config = dict(
    num_attention_heads=4,
    rope_fraction=0.25,
    bias='none',
    init_std_up=0.0452,
    beta2=0.99,
    decay_fraction=1.0,
)
Each number is 500 + 50 x the weight over its row's rms, rounded and kept within 0 to 999. Layers, rows and columns count from 0. Numbers have three digits each. The size before them is the row's rms in percent of the matrix's.

# k: layer 9 attention key, 32x128, rms 0.3, rows 9-29, columns 0-127
# q: layer 9 attention query, 128x128, rms 0.292, rows 10-30,42-62,74-94,106-126, columns 0-127
k9 094:482416517473548475492496489509478493424440625473576481583575527452553478546533492552466444542513456533536434521410430475463559462606515477523499573479472503538577469521466494432537446504461507598567509518596438510504444470518509457472410425464520570569504405530531455551425423462460494426482605468462453553597558446465528534444538527510462424538554556546541499580481507480553518535412
q10 105:452480458584486472504444501458528543583555537436520416504473503445458460485529440540543538470611437453502552417542475536465543513538541523499438482586465509494524514440454520486475547522577567547430505461514488523521452601489533479474525478504512648480405506482571523569477478471487509552548479431495520424449516566422483358475499569372522415517479465563420524436573540501591503514571
q42 099:470558596488567497492552465523529530453443495567480472554540514543501558459478550486464495464467632558487525482511568476466473461397435509443475552488507476503472555473621430602534521486490472540517490522501533423526469409555474481441484515497524494560539461482513560469471465609432526385477409447522559513557481466439474585507422445606481544532473553380487521555393449498524503438411
q74 096:475538546573603609499531566487507483397415465484415469499522552518514506557515479446555508573498334487480550554430516461537542426425477464422544499551480473445453516569444518536543462504449494478512471474465542456424551495454553491466518566548531538524527520521457385483369479447485584581502532491499496487557488478577472524570471415552521574525555522457462478522483597507531528527402
q106 092:550545430545494460437560538528433451518599453566397538415589463383470475545513525537484531473453457529500517502526562511530457487488507559505525463604472476588535516494437474462583496481516483484424428401535522534503506607508438535485486531491515401390518528472469473443510448499523502465540503535457452489515515446619601508406440589449522551594413448430540472455551503512531528494519
k10 103:465501554405452413408490434574542542502447486471446493551497558540516477487509506527506531378518440492528501478463519602565543585476538440469567553527588571465506467435497565587518523484473542429493548552450414434470469518509551447527448500478458530525460462490412521500546535475487564581438601542485446595487465446623465502481556490489438524556553506477363590560504487506537464526521
q11 101:533476547512563514530481468477461490505491538562524486519536505520579480496477521522252486482467522520507452467462500512421530550580493534504540515450503374490463615515403577584572450496428513479445476454586447498481383576451513507519545547477492528531453519517507498540556515518531443529562588456585550558508505496446531440493530524463457557568542460493462478501500439473409480418556
q43 108:433403495537437471502495587473481528477502480527553525511496523512449518645477484423671509499564429471402507536469535502571429500532511491522528507591376537485599465486464466541559570521494636547520450568502475474440558535439488478481435419489465523529548461500576483500518505526435473456466435509447443450459548481517567448468518446515580493400488490549533458427547527520538535510545
q75 091:493553483407537571619469513513471489491418434549478499477506483508436501484477472497504509485484448496395579534541525489494431452525509519528433461557451443416599531472478538454461488509544509474581474544499635590474610508582443498362557557528489468501452498536484430548463496513585549571593581444462509467537448543542452470474496414516551490505456432433506509430512509454510620485477
q107 096:490501463607546535554504596454518504536589491508519497438427432477483551531560443454572503492493439524392516415482607526473497420508520506499457523521587468533562497545318398426530467556471542512521515569485570525444540539443525470457484473483498564586476457458512573517520411514561524521449442434569473533478494528500521501490517503542537472413507595475575493529425473493402499429502
k11 097:491513504444525580415477543404442562516558501498513515482392396454465476456467520493521472532553450414504552561479451482570412423552546535565437418504573479500576525565534475459376495478529422543552435551472518576583509507526500547537535463554537495507466555457580362525516532475448525530520497539446513524509505566450476525398539569460473459496437633466514522548495562498465499466465
q12 104:521520461512471553585522471510584578463535418443509532523490523594452541546490399537495541457554536550518499486485482442461491462506457536469544526480566495501508483367524475424376507494534445603377570576538525515523487518572554497447480496531525486395598482511483488606540522477498498429461403357432485530475483483480483476537554525486523455560485382517445516524492470528542469489595
q44 118:477499496492444419396517501478433544437495572582503573383500473512541493460502511459452432498444476476460525469501568476555482513467522449564569492466483557419558520341498535535574529510497496434551572474579452478502445428461576508619481517473485383555482562482559556469610501464443443574529441574467617509474505505492477482542449529501484521445505525559568448476447502502555524545553
q76 090:554519482493473452398473508485447504526503548525453453465495463463502553369462477540465476523493602539499455548531470490511584470435534499469492484547539464549448472592513594554517499505457446499401425452504423507558472515529503517570561463565414425447450467496495496508470554567516486418515567446396501529520562537419474467568492600535456411663592463472522457520560531521573496507439
q108 095:438456530496603578510524455515545479491534464530440535583469499487554488492534471489592526448529482514581460514456493519446548612438436431593452499546522502454526441421411429519534497529468495568555464525503496510627509450536540506508461517461441576478506497459492517542607446528488529554575557544423549409478464517478430515512612499546553504409534453569406435468452448483496467614550
k12 094:521431410558475469501484552523450468544536484478508456469466432495533550455548487475504424472459493493526496539469472547517603579451508488662370557480459482564601540599479469524471478480466453478495504495536446472628594460585582471423498490465477436447481493488401586422570460575567527484555528443495472532493515458585513502487426514496562473475494492537575504464521417567509552482539
q13 099:555451540463452431436555505535517505503504505503484510626466420488545508480440484532539561505493441549572488509471481572537514487436450518517375552404565537468506409459506574400592431523437477559435480590477494430540573465483588472500467608534451560489464452505446506422506499533498557517469517448441438494464483462469485508646566483552473474623460517489469573492573507517463492448500
q45 090:482498501485463548543468387494597540484501522535429489491466566547432424533490480514528514596537579591456481401528569413495576498591466486487610487606340520503467565450569453589518485507499540506527522455511481477387534547541424507447517519454522374465556504507477550485442540441597480485514462511514574543470518474513463485414504490524473537426542423481483509457504485530497537537455
q77 089:511482526526642427527458461456534521492454473407535480623493563526549374572477508510507474461467541557452508502473473581432539538582457519562536529563441477557534507542570509462502496533489558457587571430481479497492483410470427495581446455487480432548520478537525519532517513534432459427500544635540454517530459432542506424488508495457434556499524421591540411481461489527425526476417
q109 088:539569454542410563484471598511636551477528457571432499487532420437482484502435463410528451575468433589426498572517562486532421490517553506530522487554448430501558497440431533471472468527463446514488393507472488477464494461483487488490578468515467428455551553523477519505438557454484536491503532514477517483491605497560466561585469483539503436523489445505509289523531570487475509544561
k13 101:556548513576545508496511443536484545456543504523515405569405558423529510472538576474436523532422448445438488530408516489437428441557520511521480494500477476572481525549598527503549368572459524483584469392495475573562395489534507457441516445476497511517579507599541402526597516557450499483484471556449493486561507509557472524521487561478468485563563499503440424481379477505495429536466
q14 104:503479525509487539550539347515607487510454425483583492576521486490520461546544532491541482572571434485457466524479551419513473447556510462528524511429484611424499473578542557608550539472539508604464419515490477520463569495474480488528496434463522488504464506512450497472556520487461490467519538563508412529510515495569476637349543466603464400493499470521507515544398469467488580504463
q46 105:502429444530518503517508584474435555519619517590439458456505549503489532447480494462509474470497441504507499492524426456538438501533524479503458469493483537528512617579554515573452485522578407394427490469409551502491508575442484544532514571492625506562447528516522533581540491420474508578546518563564516412472411412499444485537557533485489488435480481418439467438571594490420446504558
q78 097:563545516367464564464528409503455493546561507413391534566492486569466451411484479529573555489527453522499459457511464524503455426485523537442534460619475479631454546512511515533460459485451541537445412454547455551457558584434427512420501502502546458533555481520538469477541496510616492532544594410564457529517569583467513516410550466484496563518483466434527525544529499486493494458574
q110 103:547532489520508453461494487544495462473504453452419545571487517466582460493495465539489500541543481539464431521502520503575448456527585499488405501586476479528544612427379468535445446557497406527522524456519353555489468544540438498518563511473448424566454563489474509495545520455565484601549526526399508475539472524393468491478555568441454511515465502577466493573393621480469469507575
k14 105:568495483502495486576522526551526452551469558454526531491535433471476445544534514560493525481578467504509544472487498564499551553606468450526500488469490444472508522517441414590553578472527700572493497561466471584352564544533483452511468377421450497473497521547538507436512518540419523534516466532471500585451544472578451475426516392453514529397465512564445495481473483528511519547488
q15 098:572519532450520529424515495508425497479525381510452538405553491505510540536493470477537525420530461540471536524479569501486574581473499518568460487480511450424517467469397510466588491548433438360438514469449531611554535530639524522498476618499439540442492480473477533498515490533564537475571501418354486438503479497469512537544507532488522567474495468528500545481485485492458583415610
q47 097:414497503441517403471459522494483557398478595592497436551472542500492406441450529493519457589513518489578566508439473521528460504493426457483557512531496516441492543556512534569512500457546499540694442578451452429438456404484504491540520498504497521541476510508544555540455517447467462575469539549482532491508522571363513517553522442542475366541577512538458525536418487498533464538500
q79 088:519473526486557543444517574505506499480465546558566507568497417535493502399532499490589492512487515466542448452519445444500476549533507471464438521500482476560517440387499589492494469521476463578466565579657495477469537619477391497562400403545565452582525487540533514424489545516596484489445510464499532523545508468484530399483393490571526441464508441480524411548556467500441457484448
q111 092:519465433553480400534448499515548529552492525512459509477476538492480523515492478499382537468438599493525498504530440524477538591491501466477487519463522450525454435613630469465495466447558488406564531419462533525536437518540505462509588461498472500431502394508392556527490544588516545410445550550584490523493566458584516617531484509439514556609458560451462538576450497489462477447437
k15 098:460545527593484614391492549481443526445495502561513518509578465540507519517563522511551496501509424553484426486562542479439599476423480465502510515528533540565594497511443474527523521515512562501416536458482482572527365540456488536518437485536495512442518414468434488342540496480558514447491423483585521539526460468605530477429420489564470502458527559423504469523529477569587427434463
q16 096:540503509527536495552468423483485478547485422400499491516449486510480567546534476594541532542479535527418540479548584633509437530520499565591509505420465378462525599488451405441476515495466409535532456372535466614500588452490476507429476500475476475414536544470425527469504483574541548455515517393482467509519549525498517584434490542498410505457527460502479487444479472485556576550537
q48 095:458569562489598536472542471538493594500510508594442458391442533528491488513513499456547530554590374513521513529462537490502509507548524519418429497478485470524458411502499533435505546533520439438477536452548539472423413458504585504483468574529536540568529491496507530502549494384481549616481506405456500481494466542511456421561471501476534533479492541517409346570520423504531459436599
q80 084:473404524545472417498514443469536543490573519444425437500450493554570455486540511455471495547543464493387497487515594512494549476523494512514512486474395499524563584454481533586474530530533576528513475524423480501403561487503501493493424493436520588589453519458569594555515505499443511658517528561533493446382528418569517456526504493511520410389529502631502501481489524472478489462557
q112 104:451451479472429550597567488468388593466591517464490558499524580531498523506569448464563451557521470457448430515500490548452431511554558425546443469523499512496537573476461490520507535498539463502491591556452517535440622410486489527531427446507577372461492486506481456589609454469565487572510460447517500436479539469466497535437543488505433478492479549374528514536589570539526447491519
k16 098:594575460473412369523471505474480513551528487424523521497536468471493595500479488544395470436575505480503531492512498414490490512521456559554477461508426458583554522462400515581426436558567562503438448505442449590531549623555520515513495557510559516458480528508424448525643487517492408506628568461549506500551496536463523524516532523455466448487495475541501500463463529478411490426522
q17 088:613548443481518511523529503510516448497536464473454575548573441384529556472537539506441417542484370443457479499541451427470481539492472503477466463527416462539486587593435516494502480457550528497484529457603506545515538571507486526564465477475501610577514511505477435543423446502541423425524538533480424468500484575545531496519570581511548512481459610488482483540408570478370583526517
q49 103:440473500512413498476438586508472485460473514524543573609484512501525488573466464408474533495464474499504525571474485362493568522524444462553596504502526611532509473504546594530612481464449580440519456446515461407409546562409472477554498551522371578512434467527406477454487535511462505542444585482519509496530454462555542492425545541497464527460517564571472612479512486500521461519522
q81 090:494446524470498494551491472541508508568489479368441459599496478541474547522515494554631499490479473528446541448481458607534542482499542533513494509462455436472480522491383517525581501481461478525451427549528395567495495493454470501458497457486459567486492515485523536604510484505532545506492652362406460440488582530430502428446481504506455433590505402561455491441529551499491584556551
q113 100:545578458576506530481489493480554549430416484611526519449539452491480523506514511377466486483460462568433517562504498487535444514476545429496488515508525498508578512529503610557572555480479487474446590533517452529485547523585469516477473449522458433375475436548610493486462540552493524453448423518568514499530576432484538533537409417504526392464524558437469482488509401482608487589418
k17 098:509413520393514556511524535480457607645543510459529529517555567483461496596545438550496505494483561475498468441445515421478460587418522509553476499482520568411564469606453443491539515452559515491497465505421488504460456414575518485525514435510455542486477430387486495567494466468470559448548554453413390497472575495539498562515535512479529542586516542455470467586470552457493505438579
q18 100:561534400577521541543505539497538513503504531513544477463496457521536563389585464472500518485439564510453518546506436417517578609420432504527530521556568449416484569559495453512601542533466475396460440408509501491505406577547459486382496436501442462487490504515568436434563477565528477489518483529509480513558446455456438523523428518591508616589556462479481427517519497505506451453476
q50 111:492531507558553429443475555502446493448516538474493482477452555468481452511464471561507502489501418483623509395517553502491487438567544523454516504534476466592461555404445509408443459564507563483530631515458499473498506446534653488545476581502580501486561545498411517508578446453477478417579438451505515454464476567453526545554542494465440472488504516539461512624406466539486459467596
q82 094:545499474421547501490503524528474450427504543456493425428482501436525518445517488486489547487553478476597507539538594500419594453420455425437483523569598581500451462525507522531354441533561499495468551505439551459573452447474471483564567478508547614526483466581498625479497467453471556480495530598426499436523474461506482530516536542547497526479552368447504551459481432490526477583446
q114 093:416516379566395449446568465519559470522539486591425533545501506494489629459573535501574456519448536515473491471495511478443548510544512502456567487503453521525471475496432475609527500490560481695569470492377465511517442541500439495469434508518491468505439444524521460495607539399524433490533550476527486532520530521478495483447440488543560506516533446511449526520461507518597550401524
k18 097:436482453421467392564505449482514481528480517489456494514499524569445473523421485516402510617527524524478424507517443605438515435537494520538450516414468573610528494465612530430470468572510543469458510588415545589533551469489480480515526465496558448541534461490588520526500479443467591513472429481436484513469501477499469500402507529553454494456464448492601477539621464484588578432543
q19 117:609482515547477544528500485501449544555541500385541510664455469489490525569603439500442533529515454504562504451509505536451524511589436500483446497565456482520533545523449446599550552531423531502395514434540450565398459575440459476408482438457495486515464512520451536468577444566497444555554468573546510477499529511577490577456448527460524508533550455503549523458544364536505481494541
q51 099:457498621408504487603486546516471523470503425529492526453537533553539495628548564429565531605545575490448533565520538503505398490407480499524480493504565503507545523573461484469465438495545505422502447472456598566453471545583533519460462532515412474429435547501522424520513507545435557515471543487466515519441447524398475566537566479436469592439481523470427426516486494459409472444539
q83 080:371468493441464475432492526499467503493619502533499543578393520580447607523506484546566507472555470528465540511489564486443430497475556486558489477454374532521519573413540535554592546497487441518517582503583485479503580515400479537539483488485539562571510534460485459541574534431469428565538506529483596458459478562440488471412428537467422473451534506588477443514535543465474527505436
q115 094:566506481486498488598469511518580523459489476538581491387527491447472506532446562439583471564460521564482413558496542568439391529498520460523482517436487429448411400567513536428455498478566524548562490559507498413419477398461521521523468503525447412436481441576557553431463538556479539558419508521480463584521557505613524512470525507471458462493475498477617527458472469533493527446578
k19 096:461500451551500511377449523456522384414478492418402520554483502531502588427541479517538544401513529599387455561532561461560515560561520575544457485467452578540494468450531523515488539483432490631560504440529446512478498490486422532487487478492453594442547501457480485490445599483489467545522531473565569438504483569427471476508468563635515533479432511517501520514449477547517507453438
q20 100:547455529481515453461497525485473452551540532535527529423528474461471565516414555550450594430472519535376459426500602532467448457460474525548545500512561556391480535560561494545526559478532461534436409493497556440560496527490506500417566501476510551451442466457527534515470565544575446635510643450566516526476487530464477504575545599502538469551479466413435496470521473483398461455538
q52 107:475520607473564532475513476475459512478430435466462429448529546540533475451534396505617508540456492505470519638477534446530521525450491473512552522527468521455483496479448585540487450522496550421560487527462464522517446498388510496430501520548503628549495475520431528502539511547524520347469429512428385468536566472505548503621517451461495484503515591455528478380508484499481483609471
q84 085:482525508538370517417475497541541501456452530522475580504466496538495502526557536446508607494496475540461529577486562545542516568481505461528589524515521628461497446419412570534483582463468520472463553471470508394527574407469566507506407570514445554465523504484470415450423455480456553488492497416473439408478473481542463399530492456519550521486541574536424580462449499532604530503422
q116 091:534532596489449472628482597466527519463538517449524543472559471408429485516517462478535456541475534473487487533591406489474440418498446503449488469494482518494469485513486531464481441532461506501485574482597469520558470532460477517443504500496461506563515553629602506563446473496504476648520542584505506484423480506572532446538575485386474508498453485493605437415538501482373500570573
k20 091:420453478534459592466447427535466489530525421517502472540470459554464596533476556494447424474472459575531595546519467429461523522527520466467485513462534607370541451529502521457463478467545533466453551450531484514432493528476439516483459522577493522507620454499517501487619517513484482481381533455518571475481463585549462595438502471555506397475476611620512516520412566498526541541474
q21 093:472535414571531556553502450460629512531506497578442490435495479547560343495549525527434441568473514505613451486493496451522509537484505402442471512461530482494483490569494501524545482489515563521452522482451511475534486506558535519530461632491491489432575473508439533546525490550449501408505466508392528645432517403446465518655482475514578473493488555454473502487480507565462453510504
q53 102:442480512543509494379462592516400472490467521420496516494541529516457441501536475485601516511533545502560497432517467503460515509498523529506568501592554627515575427418397431629502579479524450535495571518533453519507440403556491485402451549536549427471418472500587486480504505546547458447469454467462458479589487525446481489404541467544497509553543497578536534514392504544561534508490
q85 089:459492586440462508564499501490512385449459503444453523462476418537545525514533472476522509577490459614550506491425457471589507504471491477447505501523622456482507497538432507481438479537425418600431510491517506556567544482508554528487432489545428612468523515441474479489434408483449602586497513401566591457451557521447502435485407459512531456572506552521498480504621531506566454511494
q117 114:445478542522529589381531446506498550433543507559416556593485497605517595460552482593626499512462434559557456485516489530507512554544454477453540508560518482496447507372376461515526417524495539487515452435520412526507446525467497498498491475487463575528492482464506525507522461552477431464475464508399516498531462515456478440617547538480477444611603563549476459511484510509487417497560
k21 098:499506506456453569519527538550487457597541544564485473403440523489475456496516496469402518443466455501522552483430480561448654516577451516468512519452611511605512469514626538526436564506462508428570571464473527476465359447499508460508513475488488448502448480553516545518467482445459532615561501460475457462513492447564534475459533508475527570428529391539411497496549429498497587477471
q22 088:519487410522563501445473455522512474433415489441524464640444495511504530495484566513437529456487520491498540410504535571506524548464544496513390534497502494423453473497543502432576529503456481507664527538482505538450493471496472494533495441523447487503580460473482528482478514474441547399480494503527541517514528462447564574552356418556469516539485500533512653413491459495600486623451
q54 099:393444487555517565491553475481512513523490475427525548417526642531494519454514447451550465420509441488556440480480445529454492510434458467447507520478530499513563419459565479573434499510497616480485431521456578473670479473486609485481511472477526567483483484554519564540519553515442477427523419549564510467491495433441472512527592500531472541527531522459471537494492359546533570439415
q86 097:540403471552535501470510494481478534556596551546463523559413497548561517546598509491423541496542433546512514451464578501522616577492457495568538511472563487493541467340507404548423495496493476465521474444433543477509531509538477472495484438507487558495451515455571475459490441472485489526514451486479536527461459549420464570636656526451507441412525571503424522523465476526530529439432
q118 096:547548527538617464615527525484524571465517498506543495531461480517511527482459498521497514444488456443473515440524582473464466399447445448503525497554536512474474505472508513577507525512491510518492605408545557605453475533528502468395500480503455419474565542491472492622468483576567486434463570379681535540490500527433497620567499455457511519547479511428464489580444459479467467537533
k22 091:534556563475465474512534505554493463432521502508501538444504516598468503462551458472451470477539555510611384529450479561470474476478566533458475513402569500472440488525461532622485443498429494495551472537433466500460492554532465496393557503546456603531497468492509481585595538533544416506415583519410430529411496575517485521499645524485578472430453604442526540501492531478485446468516
q23 101:564539526486536447558578479471484560486469483468557568437547526416455524557585535591451501519513539385480458423506459458504532482427560496502502485507485577511519448377449427494472556504540510479465482462548493488501376473531469508469551418498615484551396488510526448574520467417443490516540507506489477509431495562495549672528457596453565436543559480383504508471478480523493496481497
q55 099:539486492554563493632527542484507420482474559470464496503532513439569532491492491447513484480478376593477514525472542436519547558584489469528554484504548346541553495516494477630467591483516472502463443528507514579439516571470555496498485449493485339416487429545501511588530520484608486562523547512510489578524464419434475511421491441541566439446501528519455558459449540474498529528528
q87 096:450512506565543539522521537511492510487489511564469471555522524523469455466591514563617458625515434500528490438520515494489529497554561560521500474580407421643521567496453452523602517512461364510457494504435488526546413498524469486479538492464462444526497588445459473584579476498521489549519561502433486473469501534423436444444463501517495542529498509580352358508529526521545455483512
q119 104:527524418491420492438482443475531545459478504616482488446454530470444401581502510511399507535482493565549410519480543529489511498486477535491506499524444398511527557387522463496449438480498552547546468560517470497481467439393450529528522561460491411590483555541610468418400491411492431449534456607530518525503503486558515544532612550539483549432447537499531534553563580494433546476515
k23 099:442513495476544579492442491554384401554543562509535390527507535479442439481492468524519573367509487498540487537433520601455470626635505521496431521535430537482561521565363471500516482515460529472544501463532481422368414536399446514478507482458528530530478562524540469469598429473546535546515465511422501463553550480571500575457520529476549521517504507512498506487481503477480502486540
q24 093:473539538538482519447513502560544475539411467521589520514491550558532407451499471477466534521393469525521501516442480478465565531557555450569491500560461471504490454516561514589502480508461453562505526528456551532424476487606528501389464557485387479427473472555432529496503505596500525450504482511455502408540589504419475511547481484438532520550480389646490398493405373511475496564523
q56 111:542493484537551563498472511534572378436523469478451468424588488438483581547507497506619412633504437499498513519526539470561410547485430534456553513494475498449462518403444486482570411535489499502475519351502468480501489509470524518545496486485533489500557556548576489491529469454418527414468377505516485500550431504536508595531441558515355516475533459477507440481532568525520454518550
q88 086:454422507455483481525468530521513475518501496352486569505533527492509580580620539553529547464467473446488487523518437518489503551358517429462484516462510532546359567599526500454597412472550567513508505517444403527531548481538498494501495600510582542509561480477438476430445533589412545407450473456520509499489466460599516472451479470503502582534423502512509575486511537510440489552488
q120 094:565491408491507440472555473454453533374546496524431445458513453542507503478497544436497482477484453508587452523547448562484530450316456533455508502462439443578554545415372550561502481569487542442445550564500432506520507552413538503463485506484538532556502571493468517539511511473448478614595506596454451502474454515463512458533522440555525497416496527502485452458517557533578460553576
k24 088:476427427508469535507451444444525463538494527340423413453474488469494583488466549557547526522522502529478560502516489476555489449503446481439435519492519514517497438623563492442566521528560563515467522504548511480512556565588515533421424550515589505466567453481433526520516507570399475521604458572436353463564501544521482503438516535496529512487495435488528537373531552558488547523437
q25 098:566510496397528493616496581507537390420502469471472397587510447421485551553495510496484512463433584520533445506538532526527521503473470544428515482420582425552468458555534474459434487478450544459525486543507549535494469446416484514537532499475601394532545527536453534513461483543445471494537506538509436541535444523545519571459580435569490458413438522382616575492492556490530578538510
q57 105:477558530466500483510480460489511612555417449586509509408571495540497419520428449466579487462522530539420559505465588566460477469461516518584564531536424483460557490562424581446482440510474468559539577480483522503437508507513426477469506507530404575569472457478487485457475514546483494651481568573497549460571515491415500455540427518493446504470518477466380356447514502475461525471515
q89 079:569486465538491543478506346502534452468459526512477477553452507427487427465518463473477510473535487579453448570526522563528515618424579471553532498474433474531488417495549679526528503519456458477543521431496502513456527533546483531479488547485451382412510501489483574497549532550515523465455465394573479529540569467534475516529523533618482437392411496529481554488437482480542586446463
q121 083:414436634506539619504475523464499512492522496468499538523462524590560464573501469449477529503596605494445531480541502484441480506431467539548386510554498442577484554500407506628495519530522532415429448459418594472472497490409466487429471516540477534510524553460544518498567478457529452438521469406560486412449460569451501578475515570527489537541531416482481476488530469480550478412461
k25 096:510544574506492504508487510461604414479518511503504453575541526417501514414538508473488482590531429448514567519482494437450536554444593499369498446508494428551422488604514585522438434522391481594562464563465485527513529446452489538505483471516487605513573466545396465529468515502609550440444601480531531498553556484495485576548478440488520437531451511553484540478416541435479467543523
q26 099:507473527387479499531507436511496403499510478466506645496493535505501491501524505529499545431427458581654420555467571544499542525464499478551531505478465421461525465506405536636385541490559451502555500440520492512535570442490471503541450531505569487464499469528505461501453475524485491418545566445395514530581483439537485490425589511569582445382413501457488491468531464511534534481506
q58 108:446519631547534500532478576482550540484489534429506454489497525555545520460451530519482426558495501473419536486529501451415499396452497495454538514470613632536470541526533458518481492414509499469529585463469578433586479534454558482502505494475488527547474455505470633465483482548433445499424448477617443496500509455562498540485468381455514430541583576476552587545471547461496472593546
q90 090:474544455546519568442481554497490511536535576580603522443536551415473408517496517423489435383493540518563528511426456496422552438521523466503501470481512592473474458425467589401492518458478492509524619504512455493598430488441511535504446595514620453562483478465514455467460538488526511564479463446614510528540538509476531480531480551462421508404467525567448573577473536458487538570470
q122 103:452489547492481382495463508486422545512485526456474424517503517392505482511492514534559506519491535476424531549569572482429451560486524545607518483455348559491449553548519407510458603465517489443599540513440594570424529433518560494525584486464520505507466597544436462501481503500519456570531471481549484527468505468399499549418520590526450554502557541497560582513463455485559569427471
k26 099:521427460523403557396461489545544457538448533504501557493548578523538517468524490541500587549537422517612480534502510562555577479522446488521576538520479526499494505560620562535500431401452567588496520433508463494521436532538446509539482455495441526469438441517425510412519501487507488477387554557429537473521532471476536389446520533483444572417407597489474522527540503475533385526469
q27 094:551517506510563527421550552537426476486495526557407513492492425475462575471428516461453539428473494567451513475427488458586453465538471534518633537453589536502442357612588527491526508497438418476551432556574459445453479473552528483435428553533429522506565510489541502506468516480516466524476448559494534437566442525500514513511526423581522456502517475565537391551473472573559511472408
q59 097:491551445470440506560477467515517394575523525441439511522487505478519471479521517487461508465529522487522514550513550564525577503485498469461430505543517648450468432481585511513578494497532577490420507458428593502535476578496528528432524541502485440449469528531443474390544534524456477507563485489509459403488488460386467423633403515500541515561488532420419594442499393528573475574559
q91 093:450448522579486501508426452487526433442473487416530438462499542508606516491522519458501533407540479516501540554395446613481564477599524433518549533551524542551533403475553554483431559518476510533407518482473419438566535492483518508585497451498459430443548347444572560511470564493482551527497449493484494546498515406418508499595472472447599501512522550534487559473500461518530496571421
q123 094:474532477496460428522502439484542579479404522542577508464528520525485583464487547410443499438452473463497509545565418499520437504495452501542584490566540568504568502464572590579385503453455432492544514545505491438593448472452488511575543499507542621502521415492457490517484497466497489500452540514390420558491436488568514388481475490526550535541431579432560571522504534524539498617425
k27 099:519523442449485511465532397560555395518540545497523581515445514649449556529469522477476483545486464534525515458491528403503412467500465506479513559414531611365461447526491504466470553513569417632477486426513539497513483477545601483549428529571402496482488492483556491461444473501516504541493508506587543513490504458466514584503427467443536440515570487523595380537542511494508474478453
q28 104:500547534556473556495481612500449504524560547547475418419500558496481584511452464448467469415445542514523541559497606572446515493520454516526459484479559483459559468552527472437521478471488456449542536426539562444469447518403497512502466473479519385588432529500482563459484504529489512633424522449459436497521512545542540456532526503401500502628503585427397478513573470436470613524528
q60 109:428426475463485561578498401476519494497547490532567522408456456559430521464492465498567497507520527498564429544548440552509489556491484402564537539494506626480459448463474535582503534479529423560433528446533459485577582401535550501565417392516527452424496499458566532524539443541498478511495438516383541522476502501462431520575469483600503402484533521586539442583546510522475477483555
q92 109:429551492446407480380557527515472587553626473506480559453564515619466459490450485526499498459490432391441451513497509503392408475488484512545524462425474609524557611469571489521490509445495583540527493519489486480492477459476521515499539572458488542519468499500531461506547526452429460443493485512440442573502492513607544510401502467420480530479506494557608595535505504500484601507570
q124 111:389500528534413530501501537466504470497491484503522512465514538518509482441466482481622388515499530464558441468502432468482553534501441459431585486430513404522554506447617485492425463514491596560450548538504452496544474506508563549422398521477445458585553493476582538565532485487493485488497471517524483561498544502465525528579571404494479447377472541566470638537537467520607466575524
k28 115:506429552505444530482554480447460480459561431534526598438525485483425540531545471540472502450545453468492490468483490537506576455445537475554511511468587648423495447417387551431524491492604545533530522540458459555479539440576569510563534571532531455467486464447492515494528461455529520480419472476457452565410496529604559450489613545544535425467429409524503455429484532518480500488605
q29 108:496509586486481464529535579527559500484598560507525547565521549495520491467498481448547477410554538461408529464460510503436533554484447468482602479538531621524472530564551403592532529501473571511466518432448478467444413508505526516424454469400478469532449504491507533511453526487424460540493555646571556535488456455545514594375526545404530533512540503498484516548494398503418535474567
q61 111:514508600514512420446547517518459460492452538470526551470510572572442530584521577584461539464503389477516546511478527431535483498445560512514517507501569480560516401462485476443393517453521470554593450510503561508625497510480508460546519489566513606500504421507438442522368493479487514457462478416538537529558509487476548419497475519460589452536514532484592531584476498479384411475418
q93 100:583460472489487441442458473542456471585557438498455533490514569435482478653513524509484513506512464536458431504513602544491447447528585506591408487485416494507568502477549468456462542513543500526472445456463502463339558558571430505520523614485455418499452474525542457440555508494512502597573563530521441505478516462544486482433485479469420585515473404517548500453546508454483528403544
q125 098:475476533601486577575492543484510530524489511556498578409441522560469552475489474460506532519483474476422504466480472514432502503542481531460482529484628475573475486580576517598446525494459561507467526492516534496512501595505459473484467470496470484557528375479557645527521503633503539352409544408501477530497526457516523409466447537417520484512513605410534535525491515511406467495470
k29 090:423505539627483400545482552429509479503561453413505548474497547526444546490571509462506481592550505499404461481528476535471530454446502442481522490521518603550454552571557590490467549502539482612446587594479523564384534552503440532507485535496419458468475501501485437482479444417500456543508561528586379479436463551522500593489461485527507528495433480518417572595462488473531475507489
q30 088:413442523504506355533504408467417479524573461565503483560486496601541503368431494408540539475478606530449416574546524549506546471557459452498504505490459514503410506405613518546470509469529536540449510568462465551492555454431512519524500547490597532484529474558482531413519526539425555480447541505489509537492586411430527438528461510523483459552510527495492482507481444539450521604434
q62 109:482515587528540543532477525485561511482487513554571499548490544472543474519470526471471563479438523485423505475439428566447509632467421504457476550555523493467439451616572592531549407474441472462494470416557532463477388524525565511451588469508381561429504415437471522434421518555468529458489448543494464524594537487481538496529480583498557494543487362497511490489531413499518515457567
q94 083:549483417479545583568499546541542479513401485521498468475514469548525514507518523512513517464475489558478507510484524534573523503552507488529452545495456411472487515517389518475621529540519459406451519492545521618369508563582460487363439479528529400462553521482526502480510503509516471521517428460453515377566451536599487514479441500610505519515504412461463445427499448524477451376421
q126 112:501464518564526523448501535477431447534507563451499466598503514452506534517467471501441491513551482407548617493484452462535527522485500456496500469570557494503476493494571463559468465501537451578443453483415569496645573531479596487515546493517527555487528500449507453599389490416512525335473542464537566459494485488454468556529476438549496478546516563558442548566386574504559529505392